From a checkpoint of a small transformer trained on Wikipedia.
Architecture: LayerNorm before each block, rotary positions, no biases in attention or MLP, normalized queries and keys, attention and MLP in parallel.
Training: a variant of Muon for these matrices, 695M tokens.
Each number is 200 + 40 x the weight over its row's rms, rounded and kept within 0 to 999. Layers, rows and columns count from 0. The size before them is the row's rms in percent of the matrix's.

# layer 7 MLP up, 4096x1024, rms 0.0763, rows 445-551, columns 0-31
105,191,213,287,159,127,212,175,218,189,221,165,131,191,138,207,264,247,299,236,234,228,168,187,219,175,257,184,152,151,200,225,210
094,228,196,255,169,187,214,217,199,243,235,219,162,188,170,176,239,226,226,195,166,164,222,180,178,215,197,175,197,178,196,227,219
095,163,169,172,202,269,193,151,204,229,178,246,226,178,170,202,262,142,247,276,278,217,193,126,126,156,216,126,214,184,223,209,202
101,195,191,171,165,298,227,255,248,271,236,228,150,157,266,211,301,161,271,162,183,202,186,233,135,200,167,202,169,163,208,192,254
097,192,137,203,157,180,201,150,231,236,179,182,260,178,204,225,248,160,263,168,198,155,247,259,160,210,221,194,93,202,194,197,196
097,241,197,134,99,201,191,210,196,153,197,246,193,127,176,247,195,206,204,264,176,195,239,270,262,188,275,216,200,197,174,193,181
103,252,256,191,157,215,193,238,277,175,231,192,233,158,174,231,138,266,182,250,81,188,237,221,227,215,187,222,253,260,251,246,206
103,165,190,209,212,314,228,212,200,149,241,181,117,252,183,201,204,225,155,213,219,225,180,197,196,193,177,245,138,216,247,160,183
102,138,202,173,237,239,219,179,254,169,218,226,233,212,178,195,193,196,245,223,235,151,254,158,123,186,224,278,143,280,236,247,110
102,153,199,208,204,274,228,176,261,202,165,187,273,273,180,174,267,213,182,217,175,256,259,167,253,144,158,270,162,202,222,191,78
100,178,232,228,245,164,189,210,146,165,120,233,146,221,211,224,159,196,147,174,179,223,266,170,264,217,130,154,225,186,157,218,205
101,170,236,249,239,184,210,256,225,305,198,256,211,147,185,155,279,211,203,184,210,297,184,210,130,162,236,154,228,108,226,229,206
100,183,243,238,228,164,204,172,213,76,157,136,166,159,286,92,128,162,181,208,218,134,211,98,206,220,186,257,247,205,223,235,221
097,162,117,154,214,266,200,170,181,235,246,268,227,120,184,230,149,182,166,247,186,156,223,155,148,225,143,191,205,192,217,258,170
103,186,212,214,190,227,143,212,138,186,140,170,214,181,127,213,173,204,167,141,206,178,219,265,257,209,225,174,248,261,194,288,172
106,201,173,296,193,199,162,178,221,263,202,170,252,133,261,209,178,268,322,235,199,193,204,165,211,163,205,255,169,143,250,216,221
103,147,172,142,95,220,157,190,190,239,161,129,234,204,150,152,259,160,208,231,165,212,203,276,252,179,110,86,282,194,198,212,166
096,162,230,161,278,155,294,228,128,208,243,168,231,193,181,227,226,280,230,183,217,185,217,217,238,112,192,98,145,191,214,238,229
102,129,197,264,264,229,186,156,125,218,244,245,240,207,238,183,264,143,199,249,268,193,195,210,192,162,204,205,208,162,245,212,146
098,256,230,190,193,167,199,202,93,244,180,216,201,273,128,187,231,201,127,170,252,162,230,208,233,265,193,231,128,230,170,262,168
103,201,180,272,204,221,190,168,206,208,215,254,188,221,202,233,252,251,148,213,171,239,152,205,256,123,214,220,162,216,220,243,193
097,236,242,246,169,248,221,213,262,150,189,197,161,151,171,200,178,157,217,265,176,144,251,183,267,146,169,173,247,170,114,225,169
100,205,210,158,180,213,242,159,245,246,140,256,194,155,209,304,135,236,222,169,162,262,204,140,194,197,251,189,146,157,182,130,94
101,181,182,186,258,204,184,190,223,176,141,204,192,125,163,166,144,153,236,147,135,215,172,207,219,231,157,172,247,216,253,229,186
097,168,239,248,203,258,92,196,252,259,244,194,221,111,161,166,212,147,180,252,125,183,198,220,211,205,258,211,192,141,178,162,217
096,249,177,244,142,190,232,236,238,242,141,199,248,203,167,175,266,185,200,154,205,185,239,175,206,271,188,197,242,125,171,183,158
094,149,214,276,218,184,232,196,227,216,172,156,216,153,209,196,166,208,160,168,203,97,221,205,148,165,188,270,141,205,192,187,183
098,209,164,218,243,275,237,285,187,174,257,170,256,251,194,226,163,264,228,135,250,145,218,275,162,234,256,230,185,212,155,170,223
099,225,250,126,178,163,165,168,296,222,234,181,179,181,195,115,225,159,183,284,198,183,229,153,204,148,184,193,242,123,172,182,195
101,180,185,165,172,210,271,210,240,230,191,215,205,242,156,179,165,195,175,267,267,152,230,126,157,129,171,174,139,204,194,148,170
097,184,199,213,193,165,195,242,229,151,200,221,202,185,224,256,141,285,220,264,212,242,242,200,158,156,201,150,208,163,308,211,227
099,272,236,214,199,229,214,147,202,165,187,198,198,117,192,194,224,146,168,215,136,177,250,273,251,207,313,289,207,259,123,202,152
103,231,121,205,218,287,284,237,209,240,199,161,268,157,198,136,160,200,249,238,232,163,141,203,152,221,176,172,206,161,166,184,176
092,168,203,196,128,158,166,254,191,194,185,138,252,181,207,217,189,230,265,215,173,188,138,167,192,205,325,216,150,260,184,179,214
103,170,255,270,134,136,259,236,211,164,190,141,248,249,238,142,221,171,139,186,201,203,204,140,234,169,149,214,147,170,159,191,149
099,272,107,236,199,223,205,170,300,147,179,193,211,175,167,228,194,209,189,244,224,194,215,255,210,209,270,290,195,172,152,264,192
098,208,187,190,235,180,184,166,182,248,253,161,185,211,232,192,221,196,224,128,154,163,121,186,151,154,225,187,218,292,223,248,143
096,231,231,237,246,180,229,176,205,167,236,233,223,194,137,120,212,136,191,113,233,206,195,217,185,207,273,216,131,180,124,85,170
097,192,214,202,207,162,185,155,180,212,166,250,232,215,150,198,169,194,222,222,222,190,186,161,261,214,309,221,168,193,240,235,180
099,230,158,223,225,137,170,172,138,168,227,239,212,188,302,202,183,194,217,250,240,147,189,145,191,153,188,243,254,150,170,181,165
100,228,229,172,156,240,197,182,262,280,260,187,195,173,217,230,186,173,162,175,111,228,162,276,190,134,259,205,185,206,320,209,215
100,225,190,243,195,189,206,188,210,253,219,246,148,173,168,182,200,218,178,178,189,246,244,168,189,197,263,270,196,176,224,177,230
100,123,156,243,215,222,215,230,186,197,193,192,197,215,211,250,156,207,232,180,243,212,252,150,210,195,168,223,122,170,269,176,134
097,160,190,160,198,253,196,208,244,231,222,183,144,128,222,103,196,218,107,137,233,202,214,219,177,220,236,184,169,159,201,225,185
106,210,191,132,186,183,175,185,167,266,239,238,204,158,238,258,173,219,210,167,161,195,125,271,165,123,253,198,234,236,202,235,195
100,208,198,216,141,200,153,197,248,164,230,177,261,255,256,212,242,225,258,240,212,210,191,144,217,205,209,188,187,210,104,287,156
102,198,233,186,233,128,187,209,244,161,186,179,158,205,291,155,224,196,218,169,234,189,221,196,230,179,278,125,247,218,170,210,198
101,186,200,212,194,206,206,267,205,201,202,283,183,178,171,207,167,188,263,203,171,260,166,83,169,191,163,228,225,153,195,167,246
103,197,211,231,243,201,203,208,275,229,242,154,193,206,201,206,263,232,163,187,216,243,133,168,259,190,222,228,171,108,182,229,125
098,258,231,180,176,221,135,142,197,205,191,155,132,185,185,200,236,156,204,225,158,177,157,202,184,205,222,257,153,207,155,152,244
095,251,305,216,192,231,228,171,248,231,200,243,124,168,152,122,134,218,213,168,195,166,139,152,122,185,217,186,217,133,190,203,202
096,251,264,161,221,189,187,216,169,281,171,152,198,215,197,200,189,203,171,193,179,193,201,194,221,208,197,249,203,134,119,232,113
098,186,248,241,165,211,143,267,195,218,227,220,209,252,185,158,183,165,190,208,233,156,216,267,161,207,164,237,213,194,217,168,162
102,257,207,248,238,255,157,178,215,188,243,197,263,141,188,189,199,115,211,205,181,172,194,207,244,195,246,159,136,124,183,190,174
100,217,116,255,163,182,189,206,175,228,179,205,229,175,192,217,208,212,285,191,148,183,212,183,175,118,165,258,137,156,170,130,209
105,223,161,188,246,225,142,143,166,245,236,182,172,218,187,277,163,194,233,268,188,215,218,250,224,114,231,174,188,224,180,274,147
105,142,241,252,224,247,208,214,234,184,126,200,242,199,215,177,128,83,178,245,195,245,222,254,230,209,194,220,180,240,191,266,110
095,230,258,271,141,181,167,249,198,186,235,171,175,191,139,150,254,237,153,172,161,245,172,273,186,197,125,134,209,158,237,249,126
100,285,238,195,158,296,217,191,177,233,117,223,118,259,243,192,206,153,104,214,248,219,200,300,238,185,229,230,196,281,227,201,132
094,181,178,220,221,244,170,188,182,193,271,177,148,199,163,164,287,222,241,181,179,188,145,246,184,89,145,234,174,145,217,240,226
102,257,229,170,262,230,281,225,167,199,207,173,211,200,182,191,222,202,149,269,153,209,182,141,211,157,228,206,240,225,238,305,207
096,190,267,211,177,184,202,175,257,187,206,167,183,182,39,209,178,194,254,217,134,262,233,225,196,176,263,222,205,195,223,218,188
097,214,204,103,130,208,281,232,190,208,214,155,183,234,234,257,245,190,179,124,124,221,136,205,199,171,206,182,238,278,206,213,209
099,164,173,159,245,186,216,208,181,260,164,251,173,188,209,191,181,273,208,185,209,180,227,192,263,235,182,103,148,267,183,209,189
103,187,161,219,249,224,173,222,177,198,175,191,250,143,213,198,286,179,218,162,149,213,190,226,238,281,175,199,198,97,167,128,191
098,155,115,218,175,241,248,193,159,170,230,201,235,211,237,216,147,216,88,202,310,169,188,137,172,203,219,140,287,137,185,217,231
097,248,215,186,220,159,197,189,215,242,182,107,262,129,213,158,161,236,228,255,205,230,181,251,222,240,201,137,160,265,204,227,205
101,206,164,246,158,158,188,142,238,184,148,243,243,148,267,219,198,155,190,164,215,176,185,252,226,237,178,296,120,162,240,237,150
099,225,199,254,201,244,209,247,180,238,262,271,268,250,115,177,131,225,188,179,196,172,225,224,228,226,186,162,127,190,169,229,215
094,244,183,232,211,206,208,180,222,224,159,112,196,220,212,135,194,213,138,193,256,197,215,162,253,197,158,152,196,157,214,122,141
103,123,200,235,177,179,160,180,205,185,124,232,194,235,157,226,179,228,124,181,214,237,230,247,198,203,200,171,178,238,223,161,220
102,287,190,223,227,239,183,212,239,190,175,232,190,176,244,190,231,215,231,187,156,206,126,170,239,191,251,127,150,290,214,248,193
095,173,267,170,212,214,250,127,236,215,116,225,229,227,251,187,157,248,238,217,202,236,160,197,236,152,216,160,173,188,273,144,231
104,160,238,146,269,172,260,220,184,256,148,174,173,231,212,210,197,227,226,250,291,150,264,186,227,164,186,246,198,278,208,201,152
098,179,273,264,117,217,192,182,187,245,197,205,175,230,138,196,122,184,195,186,175,220,201,237,150,154,153,237,190,194,198,252,235
103,108,213,176,194,156,198,212,156,196,191,177,266,261,174,150,219,230,189,202,123,225,135,196,164,190,211,198,196,160,226,161,219
102,266,162,173,183,249,174,156,165,223,175,182,171,171,223,216,189,196,207,219,209,256,208,200,198,199,210,167,194,256,198,197,200
107,218,174,196,234,279,198,261,134,241,200,154,212,252,157,202,204,187,222,204,158,199,230,216,228,205,186,149,213,174,203,203,248
101,202,208,187,167,170,246,204,191,211,148,194,211,159,190,106,177,205,173,165,199,141,272,227,157,197,200,64,155,170,215,163,148
097,166,169,206,169,235,243,189,148,201,250,252,229,207,214,216,154,202,258,201,114,227,185,279,230,148,147,240,252,178,234,207,157
094,229,198,160,242,204,246,187,176,179,149,138,233,186,193,195,166,182,141,223,211,157,156,213,202,175,242,209,205,296,157,173,214
099,273,243,162,222,117,302,162,200,174,176,95,228,167,170,195,235,235,218,159,177,202,191,183,181,177,196,211,152,268,104,259,168
099,198,183,164,206,185,226,211,235,278,170,172,240,191,228,129,206,266,250,147,207,187,165,202,179,209,218,230,233,201,127,152,163
104,241,289,189,168,178,207,205,169,256,179,263,148,177,190,197,255,246,223,205,220,233,155,187,176,219,195,206,152,224,181,295,185
099,302,177,164,215,200,232,230,204,222,150,157,148,195,182,162,192,192,173,211,275,173,215,249,209,260,274,124,157,279,183,232,190
103,282,155,225,210,258,153,182,207,180,151,196,184,180,281,135,207,126,175,172,216,254,229,256,195,213,280,207,105,214,262,180,168
107,215,241,227,222,131,205,231,208,234,317,216,256,216,150,149,227,230,260,233,202,185,215,226,198,234,208,176,179,161,166,197,214
100,164,168,267,219,91,163,215,159,175,246,176,209,166,216,202,137,226,183,189,276,189,133,175,191,167,129,192,219,170,213,147,121
096,129,155,277,157,205,285,251,242,190,198,128,233,147,237,204,188,276,257,185,254,195,163,185,178,170,224,202,171,215,149,138,151
098,238,245,226,217,201,268,211,165,282,153,205,153,256,248,165,236,205,155,220,183,207,193,186,194,210,235,239,203,263,223,190,145
100,136,144,119,200,167,184,186,168,205,200,199,147,207,210,192,192,211,152,196,242,216,152,247,244,194,296,161,216,176,145,110,203
105,162,232,258,277,283,226,168,154,243,166,202,227,204,259,206,208,187,162,222,254,203,135,179,224,154,202,228,184,188,139,208,199
100,260,150,193,188,239,188,153,177,164,220,258,159,176,159,117,235,231,230,235,210,121,186,222,142,245,216,194,204,204,234,193,284
098,159,196,168,214,160,199,181,241,152,280,191,142,203,188,235,238,229,191,236,156,224,177,237,184,202,186,175,185,208,134,213,233
096,224,186,236,242,250,164,227,222,178,251,164,288,88,205,259,219,191,233,137,153,261,231,208,265,143,250,221,179,163,218,188,178
100,196,210,161,173,280,252,179,165,213,235,295,261,215,232,202,216,202,181,214,228,172,125,211,193,196,191,284,226,154,201,165,185
098,167,221,189,203,200,206,171,196,168,225,167,281,146,176,166,232,117,229,196,275,252,156,179,294,223,205,215,202,191,316,176,186
099,146,215,151,247,232,194,189,262,237,138,165,179,206,257,241,231,199,165,138,205,168,163,221,234,206,119,222,153,236,205,190,255
101,188,218,188,91,126,185,179,220,198,208,167,220,214,234,258,237,178,238,127,278,230,238,209,255,206,205,236,192,207,229,243,183
097,208,255,133,198,242,202,156,185,266,252,220,213,323,225,198,190,179,113,241,221,227,191,260,222,188,262,198,207,148,183,273,204
106,136,196,215,209,203,196,253,261,131,183,205,168,203,320,220,171,202,197,221,157,238,245,240,175,167,240,223,232,177,244,209,169
098,246,248,228,233,245,186,209,177,274,185,164,205,210,208,239,199,199,260,289,151,162,174,211,196,160,180,190,187,247,154,192,190
097,178,185,217,206,249,240,160,268,238,161,190,191,175,199,257,165,201,220,221,179,180,186,157,232,202,169,198,218,225,254,144,168
099,232,254,250,170,99,202,203,198,219,196,191,160,213,193,176,183,177,139,231,251,239,187,181,210,246,259,153,162,182,231,172,254
098,189,195,239,209,185,234,165,236,174,190,183,154,210,167,201,222,178,176,305,227,138,179,203,173,172,204,169,223,221,271,185,221
094,121,140,193,249,184,136,251,208,225,273,189,145,174,198,164,131,183,199,175,208,154,243,183,194,277,252,163,184,182,192,177,239
096,180,204,233,262,247,231,166,181,170,193,223,288,161,199,200,213,188,179,173,192,160,268,185,191,175,273,225,243,226,176,187,148
# layer 7 MLP down (transposed), 4096x1024, rms 0.06, rows 445-551, columns 0-31
103,230,312,213,228,265,209,203,278,127,202,187,186,232,139,221,150,138,259,206,202,158,171,120,282,250,144,245,148,184,249,236,219
100,162,152,126,234,272,198,162,201,183,196,136,182,252,159,173,188,245,160,250,177,236,236,205,288,199,257,262,197,234,180,177,136
093,203,165,222,223,176,241,223,244,233,208,259,224,210,188,270,153,152,206,154,170,171,168,241,236,213,142,214,169,195,181,225,167
100,229,147,203,191,177,205,150,250,222,169,176,194,230,182,124,213,209,203,185,148,170,253,199,251,122,132,206,184,247,196,173,195
096,254,202,188,287,156,209,266,208,227,189,133,211,172,150,172,192,206,202,127,198,143,202,130,142,219,203,174,297,247,254,243,169
094,173,231,229,184,232,213,157,204,199,153,235,259,251,216,154,229,268,213,146,189,182,151,151,174,199,221,223,200,125,287,228,212
103,162,205,283,207,211,172,200,248,192,213,175,269,216,191,143,165,172,152,158,97,193,206,225,153,183,153,259,202,161,165,259,161
101,260,174,93,196,251,186,128,204,239,175,206,137,134,213,247,173,204,205,225,195,220,245,162,200,228,256,214,244,179,197,215,214
097,201,177,160,194,122,184,140,204,245,190,211,175,169,190,200,176,263,191,175,225,166,210,201,121,164,193,220,210,233,240,203,215
099,229,211,154,153,184,215,191,233,217,238,228,209,167,216,256,190,106,156,179,193,161,78,234,242,224,254,218,225,209,270,180,218
098,213,212,149,249,196,149,172,162,216,240,228,117,148,192,194,234,189,145,243,199,187,238,107,239,182,169,195,234,181,288,196,176
097,182,149,222,154,223,257,193,182,239,247,173,178,209,202,92,227,219,188,159,240,210,177,216,174,233,148,166,196,173,147,176,229
098,242,197,164,148,175,130,162,175,181,214,136,196,234,242,268,183,227,276,281,203,107,161,244,224,192,159,156,195,289,258,214,227
095,202,207,197,185,221,193,203,145,208,166,237,126,173,181,221,185,184,126,214,238,124,231,198,257,223,251,207,151,186,164,271,129
105,184,170,171,206,141,224,193,162,225,155,249,251,284,120,186,156,233,145,194,141,128,206,218,254,195,186,150,206,183,126,187,215
103,187,202,257,156,207,134,205,254,172,213,137,214,193,176,241,163,230,177,206,162,182,122,197,163,191,198,221,143,201,179,209,187
106,159,192,176,239,154,181,183,161,247,209,194,227,152,201,159,231,160,269,287,241,176,201,175,196,198,148,237,200,256,223,223,237
097,152,236,175,185,209,214,214,182,197,165,162,212,230,179,210,183,228,181,140,162,195,242,216,213,148,231,159,98,133,163,152,275
107,202,206,214,217,201,217,207,136,293,189,163,261,166,215,228,266,185,176,180,203,133,214,225,156,195,197,192,248,131,192,176,256
097,143,79,221,180,207,153,257,243,215,150,124,192,240,225,172,141,152,184,204,231,100,214,203,151,206,270,193,212,202,244,205,205
100,132,153,206,202,246,221,205,285,209,172,212,174,284,221,184,189,225,164,189,194,142,234,276,151,150,224,213,165,203,192,237,161
094,244,153,237,208,157,210,285,191,140,210,165,215,163,175,202,181,148,181,154,180,288,251,196,227,213,251,205,159,209,225,135,200
104,195,251,237,207,193,217,155,228,195,234,169,248,139,151,149,176,178,147,210,248,130,192,185,156,193,255,186,137,229,216,218,281
098,200,255,176,174,200,210,251,179,177,141,253,199,178,269,256,148,154,216,277,184,213,270,220,294,197,253,233,252,159,286,181,164
100,197,151,174,194,190,196,165,272,217,173,147,150,257,147,228,121,205,166,137,241,215,109,174,225,259,182,134,200,203,194,206,245
101,219,171,222,180,154,123,209,194,173,248,180,197,227,235,162,181,170,249,264,246,234,188,210,226,142,256,210,182,222,161,231,207
097,281,201,186,180,293,222,245,157,145,172,190,197,242,185,185,144,168,196,201,178,238,190,206,176,208,192,230,270,179,191,131,146
099,160,228,154,210,164,241,170,213,97,180,171,199,124,193,150,200,125,212,188,185,167,137,233,202,229,202,186,184,246,259,157,164
097,127,116,249,195,103,241,134,247,240,224,231,197,173,194,183,225,161,135,215,180,196,199,247,202,126,167,250,174,194,246,227,262
097,257,188,197,190,183,252,172,180,262,186,225,213,229,179,198,98,142,158,158,177,221,147,274,171,221,216,194,253,139,192,160,214
098,228,145,207,188,165,182,171,240,237,200,222,294,221,211,172,205,212,172,158,170,167,183,149,226,256,278,272,188,234,162,198,142
101,194,163,150,192,142,192,163,284,219,202,150,169,164,220,172,213,166,194,258,231,182,168,236,189,193,271,131,156,219,293,186,186
102,151,144,162,188,233,205,187,243,182,161,197,221,198,182,160,199,137,137,251,208,199,220,138,227,116,147,225,231,203,242,222,206
092,221,192,275,190,128,270,209,183,205,183,211,230,259,212,185,239,129,194,170,209,290,193,174,186,125,132,174,217,161,217,177,242
105,223,270,147,166,277,184,246,129,198,177,211,224,267,199,219,152,221,173,129,244,198,191,231,167,226,190,236,159,283,202,273,158
097,198,207,202,221,301,210,189,255,164,291,215,175,214,139,145,199,166,167,198,163,155,165,222,268,168,258,263,220,220,180,193,250
097,165,154,213,230,220,186,234,223,225,212,175,170,235,187,259,262,209,141,163,229,240,160,217,204,217,243,163,195,279,192,215,203
098,122,239,325,183,191,260,267,207,193,165,166,262,226,224,189,173,190,202,231,178,183,205,186,147,154,172,193,283,168,200,248,233
099,120,153,237,200,207,249,197,182,167,173,193,126,261,233,239,129,164,147,232,177,187,208,207,247,193,182,181,180,202,214,193,184
099,152,147,275,190,155,204,189,179,132,241,320,231,159,260,147,187,196,277,218,182,246,190,197,204,218,119,200,194,165,179,200,209
104,195,120,216,189,233,208,237,171,204,155,228,143,199,224,149,191,227,213,187,115,196,163,179,251,140,172,223,171,229,224,124,219
096,172,212,222,225,201,199,188,213,200,217,152,185,171,141,162,177,264,223,189,194,236,210,188,175,227,171,192,120,191,198,202,237
100,182,173,153,247,158,141,160,155,157,123,148,177,194,232,233,217,170,122,163,211,228,227,92,220,255,167,239,159,230,232,192,257
090,220,194,246,232,198,253,277,234,179,154,269,210,194,143,194,206,163,285,218,188,234,175,177,222,245,195,242,189,141,181,87,198
102,223,212,119,229,155,178,299,84,188,205,190,176,193,209,178,225,155,269,177,275,142,189,140,200,147,148,185,272,165,232,206,186
099,209,118,218,216,160,227,192,240,140,198,213,160,165,188,238,214,180,157,218,188,188,291,142,187,225,242,182,208,216,165,158,220
101,187,293,196,224,150,198,189,142,258,187,172,187,190,185,193,205,164,223,212,168,149,220,175,211,158,268,223,186,220,204,184,188
106,238,179,233,212,177,140,151,198,190,268,193,174,233,137,157,215,228,193,137,186,196,158,163,165,199,217,169,246,128,72,228,119
105,256,201,159,158,128,274,230,219,151,186,193,207,182,219,240,219,199,211,136,184,205,200,182,193,152,192,219,220,200,230,186,261
104,193,230,148,223,174,162,166,162,268,230,160,210,192,258,147,286,208,169,151,226,206,223,231,227,226,206,199,159,119,116,157,183
095,207,157,215,198,120,213,137,221,155,204,186,205,253,170,201,255,187,283,207,283,193,271,170,186,226,139,250,209,188,167,124,228
093,178,252,210,170,225,175,181,174,241,174,266,230,205,218,252,260,113,197,246,236,215,198,231,140,205,266,202,154,263,175,167,235
097,194,170,221,176,160,189,148,302,160,192,185,228,123,225,226,195,202,154,236,141,117,261,306,191,141,196,137,195,229,159,263,187
099,183,195,191,147,280,206,182,168,220,238,172,136,251,197,258,178,209,218,234,234,153,234,220,214,249,162,195,203,176,163,189,217
104,194,158,253,150,205,177,170,173,170,158,230,187,184,153,265,155,226,152,169,166,244,207,225,183,205,202,256,194,194,267,131,190
100,200,203,181,131,287,169,215,167,228,159,173,202,216,162,208,213,297,196,185,214,186,216,173,130,209,223,213,173,264,181,182,257
100,238,174,221,228,183,201,169,221,190,221,239,220,237,175,218,221,291,136,214,212,195,213,248,216,236,210,237,219,199,242,196,236
096,240,165,180,138,216,191,213,148,183,163,180,205,206,151,227,231,167,247,225,122,197,140,201,227,193,261,192,202,215,178,260,180
097,267,189,139,182,233,145,204,214,208,220,165,138,148,190,169,255,169,257,263,231,256,192,244,260,214,218,270,294,218,113,207,201
091,186,196,155,160,206,222,227,272,203,204,183,181,174,183,235,208,171,196,207,220,227,231,174,157,277,229,196,165,297,202,199,163
099,145,277,127,211,226,161,197,231,184,107,178,233,150,199,120,153,237,235,240,197,156,228,196,189,207,216,199,177,158,203,123,238
103,213,225,201,222,145,212,189,182,180,152,164,213,196,222,199,214,177,223,175,244,160,202,254,167,226,136,248,243,197,242,164,272
103,171,158,199,226,243,165,167,233,185,164,206,126,189,157,179,133,188,200,130,109,168,195,218,228,201,199,209,158,196,146,256,173
099,206,193,247,154,192,156,204,214,100,199,139,160,185,256,183,159,154,187,190,182,186,176,274,164,199,264,195,184,212,259,233,166
101,132,171,195,224,237,195,223,152,244,103,219,237,203,218,175,218,193,218,182,160,200,247,226,255,209,120,251,227,159,176,215,215
095,156,231,244,152,211,147,189,255,199,179,163,264,199,192,168,213,261,230,189,184,103,177,179,167,253,170,149,194,196,167,198,229
094,158,190,232,100,106,181,185,240,241,226,189,160,262,136,167,196,146,257,292,137,212,159,235,160,284,199,219,249,206,190,134,99
100,149,184,200,193,195,174,176,206,194,275,254,234,211,263,200,141,180,216,239,218,256,196,158,196,262,252,254,228,190,231,249,175
098,131,144,194,201,155,237,192,206,169,253,186,166,215,241,195,191,153,232,200,179,170,207,258,189,173,224,245,202,245,264,204,205
088,174,277,165,239,206,231,253,253,276,205,201,189,203,122,241,214,235,251,148,171,206,238,167,188,313,189,114,250,239,213,184,254
103,178,189,123,194,150,214,210,252,152,210,159,159,207,212,268,257,252,91,169,195,219,183,266,270,187,167,198,164,188,217,166,143
107,236,193,195,181,192,231,242,189,212,149,173,191,282,175,259,249,182,274,211,209,144,253,219,166,220,192,195,250,134,167,163,194
093,191,222,278,160,193,124,185,137,149,216,120,191,205,124,194,201,149,140,255,149,164,285,158,157,162,230,277,239,185,171,173,200
100,178,180,174,159,227,215,165,208,238,191,142,238,164,163,195,214,211,167,208,241,178,142,176,218,187,194,218,171,239,211,222,195
099,162,192,200,189,171,230,267,186,218,190,132,197,146,167,178,200,277,156,202,244,247,228,193,163,236,230,201,183,184,131,258,184
098,146,255,252,189,179,244,173,198,209,199,175,173,177,225,198,232,203,261,124,155,196,178,201,221,236,181,219,160,108,200,174,214
100,154,245,233,215,269,237,149,233,257,154,116,244,164,194,160,143,201,177,151,211,171,170,131,177,162,170,273,222,242,254,243,227
106,214,209,248,213,234,162,241,181,204,221,299,289,219,193,197,221,113,200,183,265,212,181,172,187,270,202,240,212,276,132,161,241
099,256,190,215,174,119,234,244,181,215,198,200,188,166,159,231,231,161,230,246,227,174,202,211,260,258,185,216,180,263,235,177,196
098,195,225,245,229,132,224,177,198,265,240,230,140,160,191,292,176,209,196,232,183,276,140,227,136,190,196,157,172,160,244,249,208
091,140,151,254,118,133,187,236,206,184,213,211,157,182,269,163,192,240,207,209,74,157,226,202,196,246,177,158,187,203,213,172,159
093,177,75,219,181,190,139,225,229,204,210,217,206,207,190,296,200,264,230,241,141,258,169,248,167,164,207,237,177,269,195,199,165
100,234,213,214,160,215,203,205,190,188,246,135,194,211,218,253,210,153,234,227,156,209,231,211,261,146,181,181,261,191,157,201,210
103,167,182,174,160,239,118,238,269,225,228,159,181,186,165,262,229,205,223,230,239,238,168,218,161,128,167,256,264,206,162,212,184
099,179,189,227,260,152,143,186,137,226,171,174,159,229,186,174,181,215,273,162,196,171,265,229,238,193,133,201,160,206,229,223,258
100,187,205,157,210,204,232,199,269,198,225,174,214,234,274,218,188,273,174,196,226,95,150,276,180,187,277,208,204,196,214,279,268
105,198,223,210,226,208,259,159,232,145,152,190,190,223,170,242,183,319,218,206,162,250,192,179,239,172,240,185,154,185,111,240,158
107,186,186,263,205,187,195,254,232,198,183,161,208,125,247,170,259,157,209,212,182,216,237,252,195,213,120,176,110,246,162,210,176
096,147,209,209,144,233,131,176,271,145,151,134,170,117,98,201,216,214,191,208,156,212,160,285,192,163,181,177,195,281,200,177,206
102,209,233,262,252,195,194,157,228,223,160,186,127,201,211,114,241,205,239,160,250,199,169,162,218,222,259,172,233,222,195,139,170
098,184,228,150,188,221,202,248,155,199,196,225,151,209,177,190,197,218,163,127,191,129,174,166,225,250,157,184,271,250,187,258,165
100,247,242,115,250,195,196,220,245,96,228,177,159,133,242,219,163,164,136,116,192,221,139,168,251,185,266,245,243,208,251,211,196
098,144,252,208,185,186,177,209,224,202,160,216,186,189,217,172,186,213,181,205,206,210,131,205,223,165,219,157,184,312,220,272,222
096,135,185,179,225,207,160,172,84,209,221,174,195,168,223,172,183,156,208,201,243,205,200,196,179,170,141,127,200,205,153,123,133
096,148,268,283,160,268,217,191,164,203,163,242,234,284,189,220,135,188,190,202,210,181,270,170,174,248,213,239,192,232,229,169,284
099,155,128,113,245,181,185,171,274,175,252,267,134,192,170,169,250,166,196,154,233,174,213,132,218,174,188,251,174,127,224,203,200
098,180,225,191,170,181,273,283,190,173,191,237,198,147,187,219,189,178,231,231,115,205,187,211,253,254,226,246,242,199,167,213,339
096,124,135,189,258,249,148,210,228,194,197,241,193,180,145,186,157,177,175,183,168,136,204,199,200,194,250,191,115,167,160,230,218
102,171,212,179,209,226,231,247,279,166,144,210,196,211,199,263,181,197,203,185,240,209,193,259,261,197,181,216,217,165,225,168,186
100,130,90,200,130,139,228,235,196,194,192,164,196,125,120,172,220,207,197,225,195,208,217,161,149,262,194,138,124,217,238,183,139
104,109,129,187,186,238,181,170,192,180,142,213,248,129,159,266,180,222,208,104,160,214,173,136,187,213,180,197,287,193,222,156,257
094,158,213,203,198,180,177,173,222,204,195,284,185,168,213,232,151,162,194,222,174,234,203,180,172,220,191,223,211,180,176,157,212
096,266,196,135,227,249,197,220,210,169,187,153,175,179,223,165,249,105,160,192,203,220,242,169,188,157,202,252,197,265,212,187,122
102,131,171,216,165,141,249,222,220,234,182,258,112,205,146,214,253,154,223,170,204,260,200,156,188,226,211,147,136,146,165,201,188
101,188,197,187,248,141,150,175,243,222,177,200,232,211,222,184,216,215,225,214,187,210,194,155,225,186,167,163,188,155,203,186,145
097,222,264,239,168,174,166,162,205,99,185,157,163,205,207,145,151,226,187,182,191,99,145,235,247,149,214,158,218,215,203,277,265
098,170,167,151,209,159,275,194,142,237,211,191,191,184,126,253,212,266,167,147,252,184,166,243,198,218,191,181,200,240,228,254,287